{"num_hidden_layers": 14, "hidden_size": 384, "num_attention_heads": 3, "num_key_value_heads": 3, "head_dim": 128, "intermediate_size": 512, "vocab_size": 23304, "hidden_act": "geglu", "norm": "rmsnorm", "norm_place": "pre", "norm_eps": 1e-06, "positions": "learned", "qk_norm": false, "attn_scale": 0.0884, "bias": "none", "tie_word_embeddings": false, "parallel_block": false, "init": "normal", "init_std_qkv": 0.0148, "init_std_o": 0.0, "init_std_up": 0.0148, "init_std_down": 0.0, "optimizer": "soap_variant", "learning_rate": 0.00341, "lr_mult_qkv": 0.5, "beta1": 0.95, "beta2": 0.95, "lr_head": 0.00906, "max_grad_norm": 2.0, "warmup_steps": 200, "schedule": "wsd", "decay_fraction": 0.796, "decay_shape": "linear", "final_lr_fraction": 0.0, "batch_tokens": 131072, "max_seq_len": 512, "doc_mask": false, "train_tokens": 458400000, "max_steps": 3498, "dataset": "wikipedia_en"}
Each number is 128 + 24 x the weight over its row's rms, rounded and kept within 0 to 255. Layers, rows and columns count from 0. Numbers have three digits each. The size before them is the row's rms in percent of the matrix's.

# layer 3 attention output, 384x384, rms 0.0676, rows 213-280, columns 288-383
101:161149101142078137137134124137114141123100126135104185149134123086140193103132094128163113121110099145160128130087177142113141125141122161123154141156135125163139123136154089155122088127156126138159100112129114119168144155161122156111113141137143140137117108117134121091159151132114119131
096:129152132130104138108177158098100136116163117131105100128109144116134132162111161035168141115061123152125160095148127112145119117173161125135139113095164143109121147145113161153124119133167104089079142074128167133144149125101132127146128169152137130110171098116136121145120171134089161092
090:154090125124133110115115091097099126080162147124166140132139118107132103106138131100085172143124121157084095179103125116148139114086120089169171143089115127128144159128154141130124127145131087125101121134151091107077127119127140143128167112167132076126087148161106096149170078161056123125
118:086120129121122147082094102144103180123150134164168181098129151121133152170127118114140177137155171154120134154082125109129160161116129127136131167119118095120133109093154124134135111123117130151111138129124128083148139118094122142097111090089110129107115173119110138158136149147160096109
102:144137173137101125188117139148119109143177179106120119101092128087129152135134145209138137124144190129140102142146168153129162114105145106166152133129130103127074086122174087115105115077154106175135165098160116106111156109141136135109156122122097146172143115131122142130140155160139103157
088:059119162169134155111107119134143136144156137105123163142124116156140105159124128103118138110075117162095145117090169117126092114136078143099133131128135129085137148127158091134125156142133102132117084121122132093096117125116155165127175142095133127074136137132130140125084142130137134080
101:080149111092128132153115138133135158104097111099138101091115109086126177103121134127127161142133158132107135148146140144139089127114121133139121136118109167142080161119166101116146085165108134124135128160132150111121097096111112154108147118127125121118117068106108116108121105110147146134
104:156136142145138146133190134128126135120137113126114086129125169096144162151158149148143110112105137112123072126130123125100100127174134089137117117111109139113078137151103126134130157139117107057124137161123128149117143091131095094135134118080163136136134112127110097154141144108158056171
095:106119092113133133090090152147146107118166101141139099110141139157099133112076139129140108176160103114088147140113105103147145123121144154133100130129143106165127118131150126099192123142073166126170089137173164110140136097135134143095122137102117131139124141203083081167137149151110121093
090:135135166138099119142149130126097117127138156136102136149146109187129150095132096157149136115113148132102141113151101109133141085163144090168114121107078185165129091125152202184103128092081152093135132128116084171116145145116101129130097113120127113133174105135106117111098110121090164140
093:149114098110150134125113142130141120165110165164091127136126125139083116170116140135140082157110164114118098129133158130129174099131127137169152097124149106144117138105136115128139095110100127142086145118139184137156097119106111103132136124145132108132136124099149105108173119121116129151
113:127121144114105113123116159104139146166135128160112108128138154148155138104132084108121104141137142112139125144131093123154158122109150116157123135114106105088123112117160121155087126154116176106130089103093127121153141141111143166170128139119115148147121129181117195102104159136123151169
105:084124161163146156150074114136142116143143154179166124117134117109180135124148120147114105176162140077117156127147075123126127160129156121140126115099123154150103089083147111102119112104105139121172072182115127170148140129113123130099141099117126164164091164119121084123104079151132105167
094:118131151133156132119127090095173172104156112130103110129134127100118135151120188136146148121166158164098140124090098096165142171088153133155133110106129135123114123115149144100117093134177116128079173135154085090095168105110131087150128156154153114084136140114106111100122134140103125102
095:121141115170153104113126088120121108107101094070096101132147131156136125140142148118121103135120163118107106148140106131150154116114162134189108116147103123116145114113124123050117099094090132167138113179148131148134137131147102069112134096173169145134151162132170083123109107150162142102
088:120091112074166156109124145117131146128168087139133105135187136184121058148141151108121089112133128135158113159124080131126207112104086113104141096176135104144139118148145146115142147103142125152121113177108116138101175110124114089075137155177127120106131106126144179130098145094058120144
099:163110141149150102134170117149153145120151149129097117170169084155109112074118138112150134139158099115089043157148137175134128136124137104133148135102125098124161115170142107089149150158108128120159123131112139119094109107146179103107106196109165107120110129128113108110074096143108166138
098:180085131113122167166091154163156098111128106131124156111144110081084115119128144135115100130128153168134124107145164143109128201163078158104149144120119116134071141104163104150131121119113127095123104134119156127113161103174155146162106110123084118085161153113135143107133137147151195171
106:121123123129144139116100138137108132131115162133133126163124141152114100178117120115160124125155130127135123136082115161151171113117130124137105116162121097098135101135134158138109135102159107169133162114147140110108114121114103129111109111118114119156144123135156129183120136120112078156
089:134111132138102138131133116172147089130143169114142134103084108109089147159084118152132143134131137071080137148119120123135143137122100049114147145136141136133137158112071179114129164116135135124130142151139106158145175133127080163132100126147098120110136103171092129173092119153140093112
106:164118101150114154109117146128098113130133172155155151122121087120098103096168128130125102092136126143175154150135114126115170163157107126144139167138136106104143130119105123176122132114089106138114156138118116158103162109098178158102117125103142122110114174126145150133203096178133084177
112:139108111123138127146143117181120122156134124107118140125121111152143149125121119128146175125152152115088085139112112126150134138138137142117118106129117146121139123166152067134169132095111087136120119172151149142118148118109090125116148104139147123095078146129086089147126120135114147117
110:157124103114154119108150106115133140130123131136079129140128119119174125123114144088096130120116099120128129118125143125128107094138178129118132115109164124136089155089141139153107158171137164099118116127154106154129132113140104146129146141097154183140135096166129123117143137106105135120
106:098141065094110119149130139102136109135128069150111142040107147179154106138128132094155088102111113193154122110108076135146096129126151171190137147129128117141114153141127131111123137174157088146112130108102101114116115146128086099164096110153117132152079144120122116102123143137124142132
095:166132124117161143119157125110135148150130158122108128122131136138118114083130161115091155113115147148141111099160160138125143117080169121118144111120106145119129130123135117158121162122152122095115162117131099145151100112115109138093160116130115147162125096124157098130120117115117100085
102:118101138131153105124149126136115164140115126120187097133143147155118133091129108116141127124109113138127142134102128099135100118132116121098121162178093093147125112130102132138095137154099104118099137138090155132087102141127128114125137120100113112146111155119097155151142162137152140133
092:112132145104179150118122116156181170132120132133112133136135143097119161125109121138130138155105121172065103167142116157105094128110160133114140153127099117155092098128135141121128093140151130136139155149114092082107079146137157103152132134160112153096106130113123136138142127136145154087
088:152097151141141113162113127142148080139097147096166156164117082113112151156133102131130140123125132133173105137176119188125146110121113121114138130200137121136116106127128127127114128171128147129126149128178112155118156122132133170140095123121132137098136137131123169176119130160128145122
104:117116123107136126139147153142143140116107134076114105093097098110149138110129110126150153130152126130162126154125114147133108136128154113142114148116110114165145125128125112094090108165151136135147123104152124143179152112117148128130122121116155132132146161108134139121100140107156110097
096:103120121109136103134134136056122161100151112183084136118121123108062176170153126125172145146116086081124140114163139182187107145124148120111168081084138092151101128137148117104147087125156165110106131098146155142098167136139132140105153094174082123135170083167139081119106129141078138122
096:098118175107121124135040091095087184117114138132186138088096153110077116154142162142149130092119119150096122119108087158129116128138123163112125164162133172156111126126120098114116166107129137162145134141156138095136118107165142140065114125076104142144178154109141144151177124099141123127
101:101111091133159152114154139134125137127123108069090143158156097114124120113122097160122162091131109151129113118134120135144071156124145144060138081139111121129147132108150124101137140139109136097141143130106114105130094152171167117126085156112102125139084102167112131101113110101127144098
087:120151121133142166136118109116119143176142120167139121101100151149128105125161109119137120150095140185138142124085143156104138139130110139120134134192158097117129113121108125137152138135137094144109151120147108099107160098152120084041146114103106169131157103104094131116130162120149077172
115:158151152159112168128143153151135105131125131058081144134123130127166142123138125156147172098146103130190118111123110122097128120101133159176085081095117163085095134138151150142129143131099096091136112146139122141146148098102116100157108113150129121131132136135104109157121108132169136112
095:097146138140088120107113126120117137107111155126197153168134171185133113135141150095138162148158152108109132149121115137113141135119110119121089105079124158106138131146130139139184134135132082134099144105155168057127065122114122126103139122114104141139105046115131120152134114145109074113
108:136122159132156133128134126119127133112114144109128145124102126146105109090163125111128138133106069152078087098143197141109079145145169119138130090095110138107129145148117118110140146145110119125155112100108137136163124122132123105160127154100108149144099101124119160108103134172169127146
098:096098161088093089111105109125125153111104133143115164128107153139155170140146118102136156119144134089144133103135137141149121130143134142119145135121131163155108106126148110173106097133167111148114162163164075136149148127121124126123153113136160136157137115126131147147184107125079143167
100:095183116150154128126154125112134125124112160129136145184089103122151104092148079116107172124141118115128116157136232130153107137135135128163108113110146141108171148131132112117135164118092130099202136132107125114164087132137120122144146091124139186189114132101131110114100113134168174126
087:143127121174160139136158157153130104129153147118129119125132086122129106131133094137105145135146144127158132147166113162102160144146118100119121139152125127118118095124141132186113131112126116153140126181101109124076140136160126105164128157143158163124156130155158128154129101121117136160
111:126115111132110103056124126130129139096132152109134138134145172155117159154125139095144126142142158115136133167119132106166146123091108114109153119149140107144117097093124139164105071166144128134112137138174152131147141122155118147112125137118153137118092132167063105147107140120105135102
097:140140121149154102120088146119133146130124160115128140101102121127097149128116109127102162165177123127108132103203138101105147129124167180153130070119144131103129098151108134150163135103106118149135106122129115109145147133097160142100130122124126178101134115093148105156099138101139115104
102:110156066139114148117137144123115073119130099113134127129121134126131102129157162159121133119108110143133126128104156127173103090116123107163156114144176147122130120140130155057145165098166128194153149093144140120097080135147140146101117133145132131130145127097188116110137119100068107126
106:109110107144119140165164121123081146121143102127097104132149160129081128106156099125152120104089160127166089121171107147128122071168138117102145131102098058140117135147145107181129134157154132141121146159123149139088142181179148105149094179111087136128130119151146139139089174116128121148
098:119148114135120148123159099116157136115115118141121103143144125115130113107127126118110144126148135097123155111109148118182127108104160088160111109079106102156093106107166138067144115150082145131130099142127133137136123132113132165145146158123206135133161118142123157114091136128074122156
098:141119131097178163100174165150104112128109156129122139123117107130161148157130107129125113144137111152076096136144170116065167147186103150119101137148127113130144122091102143113168113076130091106116129140109127126100121119111149087124133113128113120123137123168118094091159148133159142109
102:103085143111143115138119159127156096095124139116139146118163121143151123098135137168102146126106115119101139124116125156088114146103110070128125132116137133124155145166129140106119134117117109127145139145098085162172127142101116140141115128125147101138101135104149130120134107168136121166
097:143087155115118143137140128091134101095128133112140140138145172125151120126151131150150114099093178194118120192121128097140123134106128095136112122163119114120095117137100127120099112150087104126058184116141098117073157132152143138113101115157188102109116158129151134089142167139153123147
091:143125145144129115128151161122098191150098116146121122118137114128138136095120114127119120089123095066100116117174069134113118130134124120127115141134100088114131147101122142132157161090095117097135097155105147162155099127106118096153117135123128087154103142167088132096102154107125137102
099:103096116118080107121139140130134112059115160081129079123135182165129092133122119114157145128145142148103136110133120168161136055172128134156126087072156152177103118155103105077122133164110133108125131134083165115152141149134128136109124141115135077138123146149128125145088128115120126180
098:110151098134111147208122152075115119120130113153143130131174104115136126131112071153120105107156150142122122148147111117156154111129162109157127157071106166129068111116128125058118120121135117137110082125129101090125088154161087106148128170147110139138114116125120157082123147129109116086
094:085120081093162123165097115113152148110115122141132165144126131119079097138123150137139115099109128123115074104120166121122120127101130140111136133086174129137119149106155129128102136097082143148136130097153149101123156104138093120093153139100123134141152109110128155137127142090155119115
122:144115151138118119119136109135138101123123178136129110102124106095086114168146155119094127149146078107138111149101141147097108136146103138129141136119160149136104141172094106126082128095127132130132136096136124113095145111123136109119165134168119121118154168136144133122147084138130103151
114:141134111120138103178128108117142130149103136154082125103167104112142153110108116151112084135154170123100130115143063159137093092138147115159111174126090147146094121140145143131090100167106156124090086151137138175149105148150113138144090127140139149175108095116122111141173165129105125171
095:152137107096158129142068137141132100119096135122152147152145165128112146103106120177168085119122151117160092139137146092180123108129123146088074113108142122125126121149140151163121128127100096114098123137167119153118121109107101153101137152094117114164134161135138138130150132132104149096
091:092146160136138112115138091131117141140126120147139159142116134113081127099157107126140167113132160177159138128130100057166121151139147112120140070140102122144142102114132133126106123125137142134126147117134128145160129168167102170129126123102161126094114125114152125111124147115116158053
122:125134138130136124143108136103143152138134150150093132152153136104097110183118102101094110149137109122141129126160112125138132119109117156158127071109095164118154149112143130150125146135100143109116116134133126124114170103110142125098135132153118124136160126111114094133139118091118138105
097:088086150120149127115157124100143128134148120144121147095136093144135113118091157175139118092120100144131101125180138172157089142128128147139153123104130118126074123139127104053088100157105113122083132147106074098137119151145102105145110165161097108113094133155104155095136141132112089130
088:145088164157133131091166126135114148084104154127091133133105115153156159093107157131154165150149177104165108128134151135117068116085154093144103094090099095114139120097164147142135136095093093096150105138157115081131113118134149145113187143125169104132132111148110117113142109157141107093
099:130142083119135172127138173128147127121105138132120127127160150147129128130099147152078098150109164149099149136156116112108143121125110129154139103117143138103123135108110127117163129111074141116126101134099142131152161120108109104132176180141102156125112111123130128069143139106147146128
099:120082161148138114119159119131157133120161098159098096153091087144134148126127149137114176141135133128141125069125129148114095156130132100145136143122139169130078138110137157141099139104141140096134127130148113137157094177122129145171126133197141156140125107111162146142088075144134089117
101:182111109102074114115117112147134157185165117154137124124102140132173113117138113117135144153134161110143159137152132137121172120097129131067122172141104152170190146115153140129150104152142052152111138129094104115127128106173139113095130111133201108115158118121108104109134138117089134154
096:097111097158137113073116146118098198164151126120087097109106144157138152146123122095060136129163125160092100134123100142107171115123112128087127125152101103110201131118125179164116104128162131136176133121136139148100108122112162130116122168132144127125137188132072102129100135118099111112
093:153118158126130125187119142135124123175126104181109109120161122119156208158143115166143098157146136133139122106111122087162136175127130153138117142158137102141132083137149092102140156135170101154139112164116088125091123143110105131104128156142124135153110152110082132118137099095123126136
088:132149163102141091140101097148092141150138111111125127110116151154106150160097134105143148147127096135149096125123148092118138100117104136096124128152135127153119134107153149146090143134174099143127110117129140140145135145105143095115175131139124175139124071134136136131169152102128145169
094:092150097177134129126122149142145152090117130190174087110130145115161086117129136128131096097114124107146108141067101121127099150154124124176099140081141117107113112128090128116131146133143118147078128162134087126103127122098090157145154118092107129155161140112133126125164141106117101104
105:107135139144174129101127165143137137082120121100105187151122150143117146139166147111104120154143120111082123185165134125150146141134154093151110116111115077104107176124110136197112107130128172143104129133150133128132126100120165123189134174141139159100079141091100125100167146158129105162
113:157129104108144137142144130108115118144122073114098158146119126156138159131110159091162123155100129136125124098104088156144139106155124184078118142187138117101145139118095116138128104146130128099090095111090122133152133129082123141132137117143117185163158113098089122115167162153154137107
082:148113129137118110132124117132122153143101178105141144161157124134130147164135101111101110121119131119105137094079137092143116141114114133136145119162172125127113148128119119042143112112113163136122144071147127095126131112080113163153144131128162158130121105157111115151118110138175125104